Each number is 50 + 12 x the weight over its row's rms, rounded and kept within 0 to 99. Layers, rows and columns count from 0. The size before them is the row's rms in percent of the matrix's.

# layer 7 MLP down, 64x384, rms 0.118, rows 0-28, columns 192-239
106:36 48 51 52 50 56 39 33 52 53 59 57 54 50 43 40 39 42 52 46 42 49 51 49 39 48 53 51 72 73 47 60 42 34 51 53 53 51 44 58 65 40 53 47 52 58 33 39
094:65 48 68 53 37 55 23 50 32 54 57 44 60 47 48 62 64 74 80 54 40 47 35 37 83 60 69 85 47 55 55 36 43 51 51 71 31 60 44 49 47 54 51 62 72 54 44 34
096:53 56 34 60 59 62 47 39 55 49 55 52 53 36 52 35 56 48 71 42 62 52 42 67 46 46 49 65 65 24 42 49 58 49 19 70 39 58 71 48 51 61 50 51 38 21 51 70
095:64 47 73 51 37 51 35 57 80 61 65 43 57 37 48 53 53 50 47 48 44 29 44 32 35 42 41 46 55 60 75 51 55 49 31 57 22 42 51 57 52 33 49 44 45 39 60 62
109:45 27 35 47 38 66 57 44 56 63 22 53 63 35 42 63 39 52 64 44 64 32 52 42 42 81 28 50 43 65 71 37 68 45 45 34 39 30 48 43 41 36 51 35 32 76 51 71
094:46 29 36 48 36 37 60 58 42 50 46 48 51 43 25 54 41 51 71 39 40 58 46 45 59 33 51 56 39 49 19 59 36 57 54 34 58 48 69 48 52 43 48 50 41 66 45 78
094:52 50 51 65 55 64 47 53 45 44 73 67 63 69 52 40 51 64 31 47 59 54 49 58 79 45 67 57 54 30 47 44 56 45 63 45 33 64 68 49 58 39 58 52 45 46 46 64
103:55 59 40 52 63 52 53 55 51 63 47 75 77 46 58 75 33 54 53 51 46 47 05 58 56 64 55 23 45 54 63 42 71 56 58 55 64 54 38 48 38 39 53 50 45 46 60 49
099:37 60 44 36 47 51 24 39 50 30 73 26 38 54 36 44 61 66 56 44 31 45 57 48 39 38 55 31 66 14 52 41 51 38 66 40 58 35 43 51 52 55 62 31 52 31 58 35
105:55 42 47 61 58 55 42 55 69 46 51 37 49 49 51 56 64 39 43 50 57 28 40 48 46 60 49 45 67 45 45 41 46 60 62 71 60 58 42 39 54 48 62 64 42 79 55 42
103:31 43 35 54 50 52 37 55 59 55 63 49 60 49 48 43 45 56 51 21 60 53 36 65 33 58 40 34 41 37 54 39 48 39 49 50 49 61 61 56 52 47 40 64 63 37 51 31
094:46 64 50 56 59 61 44 50 55 39 51 49 46 41 42 43 66 58 42 58 47 48 78 55 40 61 46 34 64 41 26 50 56 60 51 41 72 41 70 52 63 42 40 57 67 72 50 45
102:46 63 68 69 52 59 37 46 42 41 41 50 27 54 78 74 53 46 66 64 49 47 61 37 52 70 71 36 61 36 25 57 80 36 49 52 62 41 74 48 44 47 61 73 27 66 36 27
110:58 66 50 40 50 49 58 40 57 52 46 51 40 42 29 49 46 61 46 44 52 41 46 52 59 55 54 56 64 87 42 54 54 42 31 68 48 57 45 52 51 57 69 39 35 23 42 72
103:43 64 57 49 47 62 37 55 38 38 34 66 42 61 82 51 63 46 55 58 49 58 49 61 54 42 66 43 61 24 68 38 73 57 58 40 62 56 55 42 48 67 43 66 74 35 40 53
101:42 60 69 32 58 64 75 55 34 37 65 42 64 54 43 33 54 46 50 67 24 39 43 66 51 47 78 40 48 21 47 53 37 59 41 69 51 63 52 31 62 67 45 51 74 52 40 53
100:62 54 50 33 52 43 54 64 83 53 59 76 38 51 50 43 53 36 50 61 50 32 59 38 49 67 56 49 39 65 47 46 63 49 45 44 36 50 47 55 27 63 38 71 59 35 45 53
106:49 35 57 46 46 47 44 58 39 72 31 73 40 37 56 57 48 42 46 54 33 46 56 47 44 57 43 88 50 49 63 37 50 33 39 55 64 45 57 65 43 51 40 51 45 59 56 59
099:51 42 57 51 62 58 46 41 61 64 69 57 38 64 59 71 74 69 62 51 65 36 48 57 61 59 55 70 62 47 11 33 47 34 54 51 66 62 49 54 79 60 58 42 42 31 26 50
098:46 39 40 63 41 63 53 30 51 66 42 59 60 57 41 40 37 30 38 51 46 57 78 55 60 44 51 38 30 73 40 50 47 60 61 54 38 50 46 56 69 45 56 60 71 81 47 49
094:37 51 57 54 58 49 29 42 64 58 41 42 38 60 37 46 61 53 62 38 32 41 45 55 36 39 60 62 50 54 73 50 43 47 32 58 38 76 72 58 59 43 53 43 27 48 51 23
097:36 62 46 64 51 44 66 60 60 49 73 37 50 38 47 61 61 42 42 28 53 55 56 49 55 31 43 49 41 45 63 46 44 42 69 36 70 62 30 51 42 54 34 37 45 21 59 48
112:46 55 23 48 56 56 51 33 42 44 81 51 45 48 50 41 58 49 58 42 63 62 46 60 60 59 34 42 49 41 54 51 60 53 41 35 55 51 61 57 46 35 49 37 55 33 46 53
100:32 68 59 40 55 42 10 46 62 51 54 40 49 54 62 48 43 37 61 42 40 48 51 32 67 71 57 44 53 84 46 31 62 46 66 65 54 53 65 56 44 53 66 38 46 69 59 43
096:29 38 55 37 57 58 51 62 70 57 65 56 65 41 51 24 51 39 69 56 70 39 41 43 50 67 62 53 79 46 36 49 67 48 57 43 29 54 48 56 44 71 39 40 44 61 65 48
106:63 50 53 58 39 41 54 63 65 69 63 52 35 70 62 84 49 44 47 64 48 56 51 55 49 45 49 51 41 39 69 58 50 50 47 34 43 63 39 51 55 59 43 43 29 71 59 40
097:72 60 54 38 49 27 27 59 62 51 69 40 56 63 54 64 44 36 10 53 43 59 52 54 42 60 54 14 52 64 54 60 61 55 71 44 56 41 52 36 56 55 42 41 53 51 45 53
101:51 48 72 72 65 68 48 42 65 39 57 39 30 43 65 54 52 60 57 55 38 50 59 55 38 58 61 46 72 53 26 49 76 43 51 66 38 49 41 56 30 40 45 68 59 34 59 83
094:58 44 39 54 41 45 37 54 47 53 44 24 49 50 46 17 50 61 55 47 50 55 78 50 40 56 47 51 41 46 48 67 46 49 33 68 49 51 70 59 56 60 42 47 49 46 70 39